config.yaml
n_layer: 12
d_model: 256
n_head: 2
n_kv_head: 2
head_dim: 128
d_mlp: 704
vocab_size: 4096
activation: "swiglu"
norm: "rmsnorm"
norm_place: "pre"
norm_eps: 1e-05
positions: "rope"
rope_base: 4350.0
rope_fraction: 1.0
qk_norm: true
attn_scale: 0.0884
bias: "none"
tie_embeddings: false
parallel_block: false
extras: ["local attention windows", "paired heads", "gated attention", "attention sinks", "value residuals", "hashed n-gram embeddings", "a smear gate"]
init: "uniform"
init_std_qkv: 0.0294
init_std_o: 0.0365
init_std_up: 0.0421
init_std_down: 0.0421
optimizer: "muon_hyperball"
lr: 0.00905
beta1: 0.95
weight_decay: 0.0
lr_head: 0.00341
grad_clip: 0.5
warmup_steps: 67
schedule: "wsd"
decay_fraction: 1.0
decay_shape: "linear"
final_lr_fraction: 0.0
batch_tokens: [32768, 65536, 131072]
seq_len: 1024
doc_mask: true
train_tokens: 459800000
steps: 6098
dataset: "wikipedia_en"
Each number is 128 + 24 x the weight over its row's rms, rounded and kept within 0 to 255. Layers, rows and columns count from 0. The size above them is the row's rms in percent of the matrix's.

# layer 9 MLP up, 704x256, rms 0.0419, rows 516-524, columns 0-255
size [109  96 100  82 105 102 110  98 107]
[[170 138 130 121 120 168 115 104 129 120  96 138 128 106 145 158 120 157 120 116 148 122 132 117 119 129 117 121 138 100 155 167 100 132 136 115 107 155 128 126  88 141 121 136  69 137 120  92 135 136 124 120  68  80  98 136 109 145 118 121 144 112 141 111 142 193 119 118 129 124 115  72 112 148 112 135 126 160 111 100 120 111 110 109 143 107 159 165 142 111  99 112 126  91 128 129 165 135 106 113 121  82 131 173 136 107 145 120 130  78 147 111 149 140 153 123 102 170 155 140 158 176 141 147 157  88 135 108  90 108 111 132 153 100 108 141 108  97 130 121 110 121 135 133 107 103 133 107  86 177 119 136 142 114  94 195 127 118 139  93 138 190 101 140 105 121 114 127 112 133 133 121 144 138 106 173  91 121 109 124 122 146 145  98  86 125 144 130 127 155 133 123 106 142 144 121 183 148  72 149  87 125 156 158 108 130 117 137 134 127 133 123 139 119 128 172 153 122 149 152 100 114 109 136 119 165 148 111 101  77  93 143 101 130 131 136 125 125 193 155 129 105 165 109 106 107 116 119  74 201 120 113 128 124 166 113]
 [122 107 167 156 102 138 142 109  76  94 172 125 129  93 125 114 187 131  97 125 150 153 126 148 116 151 128 111 180 132 122 115 108 147 116 122 118 152 143 131 134 124 114 177 157 133 123 131 132 101 105  94 150 126 163 100 173 181 139 114 108 118 128 166 144 135 107 125 108 140 124 140 101 111 176 146 114  94 154 135 103 152 117  39 152 113 109  97 194 111 140 121 148 131 141 125 168 141 113 132  95  88 122  99 126 103 121 131  96 105  91 119 138 137 122 114  89 148 123 106 167 137 134 117 179 126 192 117 135 154 121  83 108 141 118 139 155 129 125 117 174 137 108 135 143 121 120 154 127  95 101 120 146 130 166 140 143 110 100 149 168 112  95 142 161 140 115 159 158 117 163 156  86 144 135 134 112 132 155 142 137 148  87 143 105 150 144 128 177  81 165 117 142 112 101 107 142 129 158 144 116 108 123 121 133  70 142 140 124 118 119  94 116 111 129 102 144 105 127 114 121 173 120  92 129 131 168 127  77 153 124 123 125 102 151 116  93 106 117 149 128  94 125 109 118 158 121 138 167 138 105 108 129 148 124 103]
 [118 128 138 114 149 119  84 167 104 123 164 149 178 121 192 102  86 136 126 128 135 173 156 153 101 103  89 136 132 123 138 144 172 111 126 133 120 146 101 139 101 137 140  88  90  99 142 144 181 107  67 163 119 132 119 156  92 117 132  91 146 172 124 110 103 132 130 133 154 136 169 146  91 133 155 136 141 115 116  95 145 112 101 113 106 149 134 126 169 110 125 125 131 122  90 142 121 142 148 107 119 120 118 131 151 145 164  90 140 131 142 129 136  98 146 108 116 143 126 174 110 139 132 141 104 149 138 128 146 154 122 176 119 165 136 114 195 172  96  98  96 146 118 144 141 147  76 121  87 134 123 151 114  91 123 120 149 169 125 133 138 104 160 112 143 142 140 137 117 142  93 152 132 126 106 100 123 128 156 143 142 111  86 113 156 118 133 123 152 175 155 161 120 154 113 133 105 140 163 132 125 146 185 119 133 133 109 126 132 151 112 111 139 133 126  64  65 134  91 138 162  80 112 133 126 158 125 146 117 161 150  95 134 137 170 126 145  93 111 120 170 128 130 123 153 121  82 107 163 136 135 139  94 108 135 116]
 [109 197 164 137 106 154 140  70 169 152 154 142 134 133 118 124  96 120 135 143 175 154 137 139 131 123  84 111 150 136 111 154 124 164 112 144 133 113 147 110  92  77  79 132 103 136 124 106 158 149 171 144 129 131 117 153 102 104  92 152 149 111 131 108 121 114 116 158 141  93 178 141 104 192 101 131 133 110 115 113 129 119 148 124 143 129 149 136 133 111  97  75 149  81 121 112 120 165 170 142 138 111 141 120 129 137 142 140 144 159  62 142 184  78 127 159 126 131 132 115 105 141 142  96 115  75 122 116 108  97 117 151 143 119 142 140 167 145 129 170 128 106 139 141 116 142 101 132 108 119 113 102 109 120 144 139 135  85 139 126 103 121 135 126 114 159  82 102 146 122 141 138 145 123 133 120 116  91 141 124  83 107 133 165 131 141 159 102  81  86 152 111 135 139 142 183 133 110 127  93 123 149 125 129 103 124 165 151 117 147 110 103 135 101  89 138 127 121 118 139  96 135  76 142 140  95 102 161 138 127 110 180 149 127 141 187 140 111 124 106 133 133 157 139 149 125 129 145 155 166  95 147 121 120 111  98]
 [154 105 125  96 136 133 126 115 191 120 174 153 124 124 131 107 140 124 137 141 109 124 102 145 149 107 125  97 129 129 145 136 151 117 123 148 150 119  78 197 125  91 144 104 134  95 103 151 132  85 148 102 147 124 160 135 125 171  75 149 119 132 134 116 114 166 150 114 143 117 146 161 116 144 145 139 119 125 117 136 152 155 139 125  87 113 149 159 131 120 145 119  84 110 150 163 136 166 176 104 122 109  86 103 144  88 126  95 145 136 109 135 100 149 153 166 142  98 124 111 126 153 131 140 102 143 145 124  91 128 108 119  84 106 160 169 143 130 116 137 125  52 134 131  89  97 167 144 110 110 119 160 146 139 129 130  99 114  83 130 110 138 143 106  95 129 124 177 165  86  95 123  79 142 155 129 109 160 126 163 125  89 136 165 128 163 125 129  89 138  99 127 151 112 130 109 107 164 117 123 143 116 108 113 103 158 121 138 122 159 125 117 117 149 109 147 180 139 147  92 156 108 105 163 128 124 118 114 131 188 155 115 135 136 130  78 115 142 124  98 134 154 104 141  99 162 114 140 162 107 128 112 166 100 147  81]
 [ 82  69 121 169 174 141 128 110 146 136 143 205 136 129 120 134 160 104 124 146  91 142 118 117 113 138 133 126 129 143 156 187 118 139 118  95 111 118 100 131 149 183 145 130 159 116 120 140 112 114 158  87  88 158 120 116 101 135 159 163 135 166 139 150 136 122  89 136 130 171 139 120 146 107 118 132 137 117 130 126  87  96 132 130  92 117 169 149  83 133  87 124 126 121 136  87 128 124 103 135 162 103 128 121 165 156 157 133  87 155 134 119 154 122 144 116 168 159 103 142 141  56 142 127 118 101 135 144  74 128 165 135  99 151 113  94 145 124 158 125  88 119 121 136 113 153 106 169 170 133 121 137 104 106 127 121 140 152 145 178 118  99 150 109 175 119 173  95 148 146 117 133 167 141 152 155 153 135  91 119 105 135 144 164 141 111 148 117 108 137 149  99 124 141 138 114 110 160  92 135 134 140 147 121 143 118  89 161 131 147 154 151 101 134 122 111 125 124 172 114 122 166 117 162  95 120 135 136 147 100 107 113 172  95  91 113 111 158 137 111 125 129 153 101 106 170 150 145 128 124 123  94 120  95 119 139]
 [115 115  86  85 130 120 152 140 144 113 135 122 138 136 117 143 121 183 119 120 158 128 122 122 155 126 139 140 120 138 130 147 149 125 130 120 123  99 113 122 137 137 133 174 110 137 148 102 113 104 191 109  82 111 155  99 140 110 111 143 148 129 127 108  99 153 152 153 129 142 159 140 171 111 145 154 157 148 134  79 128 137 121 128 161 139 142 110  79 111  90 118 158 102 161 134 175 112  83 125 141 137 189  99 138 129 101 103 137 124  83 148 113 134 105  81 121 157 148 136 125 124 162 130 112 160 123 116 158 107 130  89 100 133 111  86 160 129 136  83 139  60 119 145 149 135  95 146 100 142  74 125 128 128  86 139 134 128 119 133 142 110 104 113 121 140 115 112 145 148  93  95 138 126  98 119  96 113  96 154 137 127  95 122  94 125 115 110 153  90 139 108 154 143 138 120 100 109  61 125  85 138 151 159 151 183  98  89 127 132 139 180 125 172 100 122 152 157 138 118  94 145  88 105 135 147 122 133 118  79 149 156  89 158 166 123 126  94 111 132 132 160 117 134 120 156 120 128 116 155 135 131 165 142 141  78]
 [112 127 133 118 158 109 162 133 113 130  94 128 146  84 132 149 151 126 135  87 128 101  78 121  95  88 144 139 121 108 127 142 117 174 132 117 108  88 102 121 173 142 119 100 141 107 129 158 122 111  53  97 147 126 141  94 120 158 150 137 127 146 124 142 105  94  97 131 123 138 106 104 120 142 133 173 149 120 113 119 126 123 123 104 105 150 105 123 149 126 160 158 147 116 130 126  86 160  99 127 117 156 119 152 138 132 108 178 152 156 143 153 130 137 136 117 130 148 133 124 154 125 133 120 161 125 151 152  71 111 135 140 112 134 154 139  98  92  78 112 117  72 102  78 187 120  86 112 142 104 153 138 129 102 122 119 107 144 123 191 135 109 104 129  56 122 139 125  96  72  95 107 130 147 144 141 140 129 122 143 117 140 110  85 159 111 151 117 121 135 133 120 141 114  73 143 169  96  69 123  88 123 157 158 110 168 119 136 104 159 122  83 136 114  79 151 158 128 120 103 117 129 113 112 141 119 131 115 145 142 129 151 178 139 154  99 125 115 146 140 158 145 121 113 136 100 117 152  89 136 144 122 128 145  77 135]
 [140 116 156 176 121  96  98 131 141 100 107 114 130 115 135 127 115 130  90 107 169 117  93 154 125 114 163 115 140 119 152 164 109 144  73 106 128 108 124 151 122 144 135  84 131 115 123 125  92 147 153 160 136 103 130 137  56 185 101 118 103  86 139 110 148 137 127 165 150 108 136 146  85 143 108 145 110 110 138 138 167 114 116 147 116 151 137 133 131 161 154 100  90 137 139 134 143 129 131 106 157 148 165 148  92 130 111 142 127 128 147 175 146  94 130 104 124 102 114 112 110 104  77 134 107  79 107  94 108 103 136 129 133 176 125 124 162  90 120 163 134  82 131 126 103  49 108 157 157 159 133 123 132 119 131 146 175 129  94 132 143 155 112 149  85 151 163 165 139 109 137 116 168 134 153 109 122 163 116 104 125 130 135 132 175 122 135 122 104 123 136 110 104 139 155 131  83 146 155 146 107 112 113 141 140 106 130 128 158 153 143 128 107  94 154 120  75  93 123 147 120 167 127 138 141  98  96 152 105 165 120 111 125  82 154 100 107 111 153 167  97 145 117 141 144 127 156 100 130 150 136 121 138 119  74 118]]
# layer 9 MLP down (transposed), 704x256, rms 0.0421, rows 516-524, columns 0-255
size [105 101  99  89  92 107 115 101 115]
[[150 115 171 136 132 146 180 145  64 105 116  87 114 102 109 132 125 167  99 135 115 131 163 117 161 154 143 183 107 140 139 130 122 171 171 133  97 159 124  80  62 155 133 146 125 110 107 102 131  52 137 129 115  81 118 137 103  95  87 134 152 107 144 145 140 148 139 148 106 150 127 123 133 142 137 151 125 105 124 101 146 107 108 136 109 143 113 152 143 144 107 122 133 138 145 100 133 157 136 124 110  83 103 133 129 108 173  92 150 105 150 126 134 128 107 154  79 157 129 160 102 148 128 135 144  99 170 129 149 141 120 172 118 123 110 121 109 105 141 115 121  89 118 148 158 119 156 127 120 138 130 102 105 133 122 151 164 113 135 105 121 176  92 160 111 114 101 113  88  93 128 140 116 146 107 110 130  88 138 115 104 174 117 120 100 129 118 147 155 106 137 127 116 148  90 126 130 116 108 140 136 101 138 136 114 154  93 105 146 117 129 124  75 131 120  68 169  89  95 116  92 163 134 113 154 128 109 136 107 114  82 139 150 114 159 104 187 139 126 136 131 155 130 110 112 108 103 135 138 154 139 156 129 111 187 140]
 [157 122 122 110 129 106 144 156  96 131 157 105 140 134 158 157  79 114 156 121 139 145 117 139 151 155 144 135 129 104 171 170 136  68 102 102 121 117  98 136  97 153 140 119  91 161 141  81 157  99  96 118 167 114 169 124 121 142 155 102 171 158  98 118 157 140 139 162 142 119 163 131 127 130 111 122 142 144 108  91 104 155 112 132 147 156 135 155  79 127 119  99 137 118 128 171 107 118 162  76 116  93 144 118 137  76 105 131 101 117 149 151 153 126 136 101 130 135 140 118 111 136 138 109 140 141 139 127 107 141 167 113 106 137  74 130 146 171  93 127 180  97 141 132  87 148 192 136 115 125 106 112 114 161 116 139 110 151  80 100 133 139 117 142 144 149 136 113 158 124 119 143 162 131 109 157 117 145 129 104 125 127 123 129 156 151 147 155 154 116 140  97 138 144 120 157 145 150 119 147 134 110 153  82  94 184 147 126 101 112 122 147  75 117 160 135 128 168 187 130 137 148 168 115 129 167  92 144 116 147 108  82 129 125 156 169 133 155 151 100 102 101 149 148 114 148 129 112 125 140 113  86 133 118  95 106]
 [146 125 107 152 156 116 158 163 141 103  97  98 142 137 119 128 115 119 122 113 102 156 180 148 133 136 106 150 109  65  93 111 178 132 162 133 126 127 148 124 121 127 132 106  97 123 110  81 115 144 169 153 125 127 149 120  91  68 130 110 156 106 114 120 122 132 143 131  95 143 131  92 134 148 113 133  92  83  81 141 175 126 117  82 125 141 145 152 151 116  89 122 151  87  70 119 143 113 104 153  91 160 102 155 103  98 154 147  76 113 130 154 163 150 133 147 129 133 115 135 106 130  82 111 118 151  97 124 106 112 122 157 155 143 139 119 149 145 122 125 133 120 180 108 119  91 170 122 135 135 144 118 134 104 147 105 135  97 138 118 156 120 135 115  88 103 112 127 153 103 132 110 115 143 143 167 178 100 111 162 184 144 116 131 127 126 126 135 133 126 141 119 156 189 112 144 145 146 114 142 136 123 152 128 105 109  98 157  99 114 187 154 126 150 109 107 135 129 115  98 146 174 137 141  69 135 119 107 128 166 107  85 137 152 141 111 126 124 122 104 140  97 126 162  80 145 118 127 143  99 167  97 141 110 117 161]
 [105 132 177 145 132  94 114 102 155 139 122 155 153 149 149 116 123 134 134 136 151 116 141 103 158 106 172 134 104 117 108  83  94 114 160  91 115 115 121 115 149 130 100 132 121 147 133 140 145 159 149 118 142 143 146 109 165 116 154 120 112 166 142 119 119 118 117 123 130 117 128 115  91 174 134 142 105 111 152 169 101 116 160 150 141  97 106 137 132 100 134 143 111 119 118  99  77 148 138 146  89  92  89 128 136 111 145 113 141 154 104 111 121 110 157 161 166 126 118 122  93 162 128 148  91 128 133 157 130 112  80 147  92 145 134  73 129 119  94 108 121 101 103  94 143 141 139 160 138 117 111 139  79 127 166  75 124 135 165 106 157 132 161 131 114 132 126 148 129 102 109 144  90 144 112 125 133 111 133 154 123 121 165 125 156 145 118  81 149 147 155 147  85 161 130 135 179 126  89 101 118 113 130 122 154 105 106 138 152 151 113 155 108 126 125 153 128 159 112  68 189 127 103 106 129 112 136  86 123 130  99 132 106 128 137  88 138 113 130 123  86 202 114 152 143  73  64 150 134  85 111 123 160 111 102 142]
 [132  95 109 127 118  99 137 127 164 166 132 136 111 106 102 117 164 121 127 103 136 115 173  96 102 132 134  84 181 162 161 145 135 120 132 128  94 142 127 141 106 145 146 161  98 127 107 112 116 149 112 109  89 137 134 137  79 106 129 119 125 119 101 139 177 127 153 130 142 142 123 135 116 122 134 123  95 102 110 101 140 104 132 167 131 125  55 115 122 135 127 119 138 112 112 141 146 140 105 153  75 109 146 146 125  80 100  78 130 143 121  86 129 117 128  77 109 118 119 176 159 132 109 126 141 146 149 115 192 120 101 134 102 113 101 136 101 121 149 106 157 152 137 138 121 181 124 138 149 111 135 150 119 154 134 139 129 136 165 131 132 104 104 103 145 101 137 105  92 111 113 176 113 114 119 110  94 122 125  78 160 105 126 124 142 145 106 143 117 145  95 116 173 114 139  99 147 104 123 108 131 141 159 146 121 105 142 142 101 125  68 122  94  85 140  91 121  86  99 134 131 152  99 129 158 121 141  82 149 112 161  40 119 114 123 129 118  95 109 158 121 170 106 144 163  74 135 177 127 140 125 144 115 127 136 106]
 [137 157 152 136  78 120 125 163 109 106 122  70 140 145 149 120  74 117 119 139 116 123 111 148 194 155 136 139 123 108  96  81 140 127 147 125 146 126 177 114  64 105 115 101  97 122 137 118 133 164  88 143 158 108 126 141 156 109 115 158 141 135 166 129 168 145 136 102 113  96 125 105 119 152 107 123  92 172 135 167 157 126 138 128 148 125  99 161 141 178 164 130  92 133 115 163 142 137 124 105  97 154 131 148  58  97 113 123 167  95 134 137 110 127 143 110  89 120 115 125 126 141  84 128 144 112  88  88 137 152 117 140 151 122 115 177 112 138 143 133 142 126 126 136 139 125 154  96 118 111 153 111  91 164 110 115 117 116 114 111 138 118 115 177  90 112  93 145 110 106 139 109  89 123  88 107 112 110 148 115 118 120 142 129 152 140  90  97 150 170  72 134 177 128 118 126 151 127 137 105 117  89 146 110 102 134 151 109 150 126 132  82 129 118 130 138 117 123  73 133 132 122 167 125 138 140 123 125 123 106 165 147 106 136 171 111 145 113 128 131 114 122  86 154 161 103  86  95 115 109 119 114  96 153 122  95]
 [165 156 166 153 140 139 101 118 109 152 116 150 114 136 148 121 136  75 103 133 136 140 138 122 124 119 149 100 146 125 107 116  84 155 131 126 157 124 149 139 130 121 141  81 182 118  98 130 117 154  89 118 134 130  91 129 139 146 152  96 130 107 136 137 142 107  90 120 117 111  84 103  72 140 118 121  90 141 135 163 132 116 102 142  91 122 112 133 154 164 157 140 113 138  99 125  81 143 165 136 116 112  83 158 115 126 159 173 137 134 174 103 140 116 150 165 132 107 129 111 119 155 103 139 144 103 120 119  87 153 150 183 151 123 108 149  83 136 108 160 127 181 128 121 110 114 182 109 117 103 168 129 144 124 147  97 136 131 142 132 132 160 153 141 155 102 144 138 134 142 161 173 140 125 170 142 153 148 153 128 105 141 128 112 148 166 130 127 106 151 105 147 102 133 121 117 152 149 189 115 140 114  79  81 130  72 145 142 148 120 125  66 129  97 131 176 103 108 124 119 130 128 178 131 127 107 166  96 135 171 122 101 160 119  76 114 116 165 131 127 109  96 131 106 119 104 149 137 144 106 132 135  97 125 116 162]
 [ 90 127 148 133 126 168 112 105 133 139 177 128 152 173 168  89 116 104 129 151 156 125 145 152 156 130 163 115 137 115 142 143 189 127 127 133 165 144 145 119 121 112 168 130 140 119 139 123 165 154 162 166 145 121  94  94 107 143 150  88 110 127 104  71 121 118 118 125 113 115 129 135 174  67 100 122 121 107 123 105  86 176 119 130 126 153 161 124 105 129 123 111 159 102 140  98 131  58 184 132 110 150 122  97 103 128 144 151 146 101 147 130 123 140 126 132 141 139 153 131  87  90 125 138 117 139  98 130 155 125 154 122 132 104 158  94 152 142 126 131 139 135 137 149 105 118 134 116  91 121 118 110 144  83 162 156 120 149  98  81  94  74 115 150 132 147 117 125 108 105 152 118 131 130 111 160 113 159 137  91 144 135 123 125 119  88 107 137 137 133 116  68 162 118 159 122 133 149 167 130 129 141 104 121 160 146 148 119 131 106 133 124 105 154  90 111 129 124 178  98 133 110 100 150  94 136 137 130 113 142 151 156  92 141 162 106 113  90 131 111 136 134 152 121 166 126 171 132 149 187  60 126 162 144 127 133]
 [131 133  89 110 132 182 168 111 115 153 133 132 153 128 104 129 131 150 159 161  97 130 148  99 110 137 121 131 135 123 111 107 141 125 187 151 142 177 100 125 145 108 111 169 127 130 144 129 164 109 105  69  97 141 122 152 167  86 120 153 131 163 111 142 127 141 136  81 108 121 149 113 186  99 127 128 138 153 120 137  89 122 149  99 134  94 102 102 113 118 113 157 146  98 148 128 125 163 123 164  86 124  70 138 151 141 158 106 126 124 129 103  98 166  89 175 128 126 136 147 154 163 152  93 154 179 150 146 145 157  85 119 108  78  98 109 106 162 132  94 132 138 120 141 143 184 155 112  91 147 103 134 105 136 133 106 110 132 138 142  98 107 131 105 163 111 110 114 121 149 116 111  73 161  96 148 104  91 152 115 135 131 107 114 117 118 110 104 142 146 106 131 117 117 122 113 146 123 119 132 122 142 150 111 130 161 113 149  99 108 118 154 162 131  98 163 166 136 119  81 130  85 109 120 105 140 120  98 155  85 137 123 108 166 102 138 155 129  89 105 138 110 123 131 121 114 116 157 115  91 138 135 128 127 193 148]]
# layer 9 MLP gate, 704x256, rms 0.0423, rows 517-525, columns 0-255
size [106  95  78 108  94  82 101  82  99]
[[142 132 126 114 117 140 170 144  74  75 154 146 160 172 141 142 108 143 113 106 137 127 140 142 128 143 119 145 152 152 124 153 124 107  99 135 135 138 137 169  89 132 122 132 130 117 116 105 153 122 117 124 166 110 147 132 133 139 138 113 126 148 158 152 126 153 115 135 120 134 171 112 127 118 137 107 132 105 128 104 108 147 136 105 164 144 132 112 165 171 145 128 113 129 155 162 103 119 145 108 115 138 104 162 108  71  96 149 127 139 143 191 133 120 132 146 142 127 116  98 123 143 136 164 120 126 145 100  84 147 163 135  85 118  56 131 142 115 106 147 162 121 148 159 161 155 157 111 155 104 127 128 126 157  92 131 131 137  31 121 132 111 118 134 164 146 126 108 107 166  95 129 147 120 123 162 126 105 149 149 162 112 129 125 101 154 162 114 156 130 127 120 151 129 115 146 121 163 103 148 132 127 142 103 103 151 189 155  80 146 145 123 124 114 160  86 175 163 147 104 102 170 178 123 123 139  94 125 136 156 104 136 157 102 132 159 122 121 183  80 120 159 172 137  82 147 103 152 151 133 120  93 156 134 137 133]
 [146 113 159 103 101 182 147 124 138 142 120 156 139 117 132 145 151 123 129 161 102 142 113  92 143 167 131 120 100 147  98 115 107 126 128  93 127 126 139  95 123 134  72 168 156 137 142 133  96  90 130 147 140 162  92 138 141  98 106 115 158  80 197 184 131 120 139 138 129 143 114 136 122 100 168  61 121 107 134 107  92 123 114 134 161 100 139 109 102 117 142 131 156 109 132 122 152 160 135 135 133  92 149  78 116 128 126 148 144 149 133  95  91 153 133 121 117 135  95  72 145 112 144 112 131 153 135 130 115 147 156 138 111 141  60 141 100 114  82 175 133 120 115 149 144 139 134 125 160 110 120 149 161 110  91 122 106 123 125 108 159 126  90 178 108 116 115 161 128 128 159 141 126 151 114 138 126 111 103 128 143 157 159 174 128 120 122 168 114 108 148 108 133  83  86 142 176 125 137 177 107 107  92 131 119 148 134  82 160 133 159 135 156 166 133 108 121 151 144  99  79 127 134 149 126 142 146 175 144 122 133 155 143 121 133 143 141 147  79 138 137 110 129 123 138 140 166 170 142 126 152  80 141 139 138 145]
 [136  89  77 123 145 123 103 188  84 101 131 119 104 130 127 115 123 159 104 128 122 121 137 153 141 145 140 143  90 135 127 168 133 120 117 132 136 133 130 145 146 188 158 128 152 120 138 134 118 100  91 141 128 129 137 151 148 129 115  76 112 127 135 143 159 134 102 101 125 177 105 131 181  64 155 100 150 147 117 114 127 175  94 168 117 103 132 120 140 142 165 125 100 170 142 130 189 114 108  94 129 139 117 158 112 106  89 100 127 111 194 112  81 176 156  66  92 130 123 137 157 124 115 136 137 167 102 117 155 164 119  95 139  89 128 144  96 109 125 113 115 132 134 161 135 127 174 119 144 139 124 180 160 143 118 148  98 158  98 136 165 121  94 134 151 135 130 144 122 141 121  88 110 131 112 119 152 151  78  91 137 127 124 108 104 125 145 152 154 150 148 141 121 119 119  99 122 117 157 178 138 133 147 103 133 112 102 121 144  95 156 129 153 154 166 136 104 112 138 150 135 115 167 137  92 161 154 111  99 128 153  86 142 132 108 101 137 115 106 124 149 122 114 144 111 155 148 120  86  98 147 146 114 142 133 138]
 [132 136 166  95 120  94 123 131  66  86 103 122 134 115 131 130  60 136 145 130 134 110 148 120 144  87 103 144 135 117  67 136 144 140 101 109 119 109 157 132 140 118 159  84 157 137 123 116 122 152 112 116 167 126 129 140 166 127 117 109 112 132 146 101 127  92 141 128 109 114 122  96 165 198 122 138  68 154 148 114 110 158 105  88 138 136 104 147 103 112 138 145 129 132 151 120  75 107 131 157 143 100 178  97 137 116 133 107 133 131 142 139 128 149 144 142 149  84 201 132 139  89 135  99 160 181 129 149  86 148 128 120 109 157 163 140 110 112 124 150  98 115 104 121 117 129 130 147 109 140 137 165  98 107 125 165 175 147 137 116 147 123 120 123 166 159 136 152 108 138 139  89 121 133 108 100 155 140 120  96 100 135 175 135 120 129  99 154 147  92 134 130 121 159 104 133 151 141 124  99 167 174 129  93 113 139 155 111 127 111 156  99 155 151 106 131 123 142 137 124 105 132 120  74  94 165  92 118 142 133 154 182 133 121 109 120 118 134  83  99 154 110 146 142 122 142 107 134 123  96 120  98 141 167 159 117]
 [112 141 125 137 142 133 117 113 153 141 144 134 118 128 128 135 114 121 119 177 136 125  99 131 132 146 111 129 130 120 117 129  74 137 162 136 135 131  92 137 151 118 190 105 171 139 152 153 154 144 141 108  99 166 115  84 120 147 126 132 124 170 112 147 105 174 117  96 127 113 139 165 132 127 149 134 133 128 162 137 118 129 169 133 106 137 110 141 100 125 109 137 132 109 101 170 155 170 148 124 146 153 119 144  92 151 173 102 154 131 145 122 149 172 148 110  82 146 138 138 132 143 156 150 126 130 127 170  66 101  88 116 113 127 163 113 152 136 134 104 132 168  92 147 171 150 128 155 115 129 131 101 119  79  86 118 110 171 129 151 137  99 119 154 130 149  40 136 147 111  78 136 101 125 106 100 128 117 112 138 128 118 163 141  92 165  91 122 142 105 119 117 160 145  90 167 118 102  46 141 127 118 122 121 132  84 158 141 117 132  96  99 106 140 107 157 142 116 148 129 144 167 157 150 103 139 175 121 111 151 163 152 120  79  96 121 135 112 163 141 144 151 123 139 126 140 125  92 128 120 133 109 163 168 117 115]
 [134 148  76 147 145  99 122 120 142 144 142 151 119 164 165 138 125 166 110 120 126  93 115 160  92  89 138  96 146 175  74 121 153 141 135  86 178  87 166 147 135 111 168 134 125 132 138 118 102 116 122  84 116 141 116  97 133 165 127  79 116 118 143 129 104 152 131 150 131 126 123 140 131 148 183 159 118 151  85  98  39 136 138 123  66 143 130 132 114 164 132 128 149 110 174 127 137 101 153 146 141 118 163 155 150 171 130 127 135 206 139 160 150 150 142 105 164 177 112 142 126 109 135 141 120 101  90 125 128 103 185 107 134 139 106 126 133 146 151 134 114 137 131 155 135 128 127 107 116 108 146 133 133 101 108 138 116 136 123 141  96 143 123 146 140 108 116 157 121 124 157 199 134 115 133 118 147 113 100 129 149 121 113 159 147 168 140 131 137 171 147 155  80 111  62 159 142 120 122 135 150 133 125 141 137 102 164 131 132 132 141  76  99 137 115 156  97 146 120 147 107 173 111 130 119 131 122 105 134 101  97 127 135 140 106 124 105  99 116 111 132 141 103 118 125 153 128 120  97  92 116 114 145 136 140 127]
 [ 82 149 157 125 134 152 109 118 128 132 124 138 152 116 135 134 138 131  88 175 112 139 147 135 122 151 151 131 143 125 107 184 169 123 147 122 117 104 136 115 108 131 164 130 111 134 136 118 138  83 119 146 127  87  44 101 107 132 157  83 106 124 142 121 114 152 137 120  99 162 137 155 147 109 131 155 162 106 164 125 129 185 107 112 115 164 117 147 105 151 134 118 163 100 105 103 149  62 121 103 187 126 118 103  97 112 151 185 137 131 157 119 102  97  91 104 104 141 150 135 146 123 149 112 124 108  96  93 126 135 102 148 147 115 141 107  96 123 121 139 113 105 126 134 165 133 124  83 137 143 134  81 166  98 144  94  87 119 118 123 130  85  91 120 153 151 104 106  59 128 128 116 114 152 107 133 130 113  83 117 153 129 130 138  88 142 134 126 143 131 116 137 122 120 131 128 154 102 142 156 131 145 173 108 167  79 118 136 120 128 112 114 122 148  76 125 113 115 177 153 124 152 113  80  88 125 154 127 148 140 160  99 132 102 102  97  86 141 122 133  97 122 136 127 135  95 136  80 121 143  89 120 141 143 131 141]
 [106 126 137 120  98  91 110 132 136 139 120 105  81 136 143 170 120 136 143 130 131 127 122 144 117  83 123 120 104 135  74 148 145 132 109 111 120 122 164 140 165 134 165 135 126 140 129 118 125 104 116 109 166 152 127  89 135 137 122 113  99 156 165 138 106 129 142 136  79 165 137 117  55 160 171 128 142 130 131 110  92 143  85 131 110 172 159 152  84 133 131 123 153 119 143 122 140  88 157  93 169 145 187 103 122 118 123 129 120 119 124 148 151 140 164  97 145 160  97  98 175 117 120 164 149 116 104  95 130  86 143 111 132 142 160 149 153 148  95 157 129 179 130 144 163 135 128  95 177 104 173 140 172  74 142 154 100 167 126 122 112  95  99 129  94 115 114 116 128 157 157 138 140  86 133 112 118 136 148 127 113 130 140 135 117 170 145 162 117  99 138 150 142 120  79 135 127 120 123 124 114 108 120 163 114 100 173 143 145 107  94 110  87 145 151 120  98 133 147 165 122 184 162  92 116 123 141 147 110 146 104 114 154 134 168 151 119 133 152 150 125 158 112 137 128 132 136 100 125 121  99  94 104 133 103  94]
 [129 137 113 138 144 142 142 175 167 114 174 149 129 130 121  92 162 122 142 154 136 125 123 137 153 114 156 147 134 145 130 139 148 134 150 103 114 143 150 176  98 120 157 113 129 172 142 104 160 106  70 136 126 105 137  82 144 124  75 127 129 155 102 115 131 169  91 170 102 140 110  80 149 137 169 127 143 175 163 132 130 125 128 117  97 152 142 100 117 140 103 133 157 131  94 159 169 110  96 130 154 140 105 131 109 122 128 150 106 104 153 152 114 133 155 111 135  92 161 126 137 155 117 148 144 153 134 121 135 127  94 122 138 123 161 135  97 116 175 171 115 168 126  97 163 131 139 127 141 178  98 127 153 141 120 109 137 182  98 143 125 133 100 122 112 113 155 119 144 125 119 125 126 112 119 132 115 162  74 105 148 113 168 102 160 150 132 157 128 106 103 176 123 139 152 157 115 114 128  99 171 150 141 137 100 145 151 146 179  98 100 173 102 140 130  91 136 116  74  94 124 105 152 127 149 132 117 160 180 133 124  94 173  71 118 135  95 129 156 153 116 141 110 146 149 152 105 159 158 130 133 125 162 150 120 132]]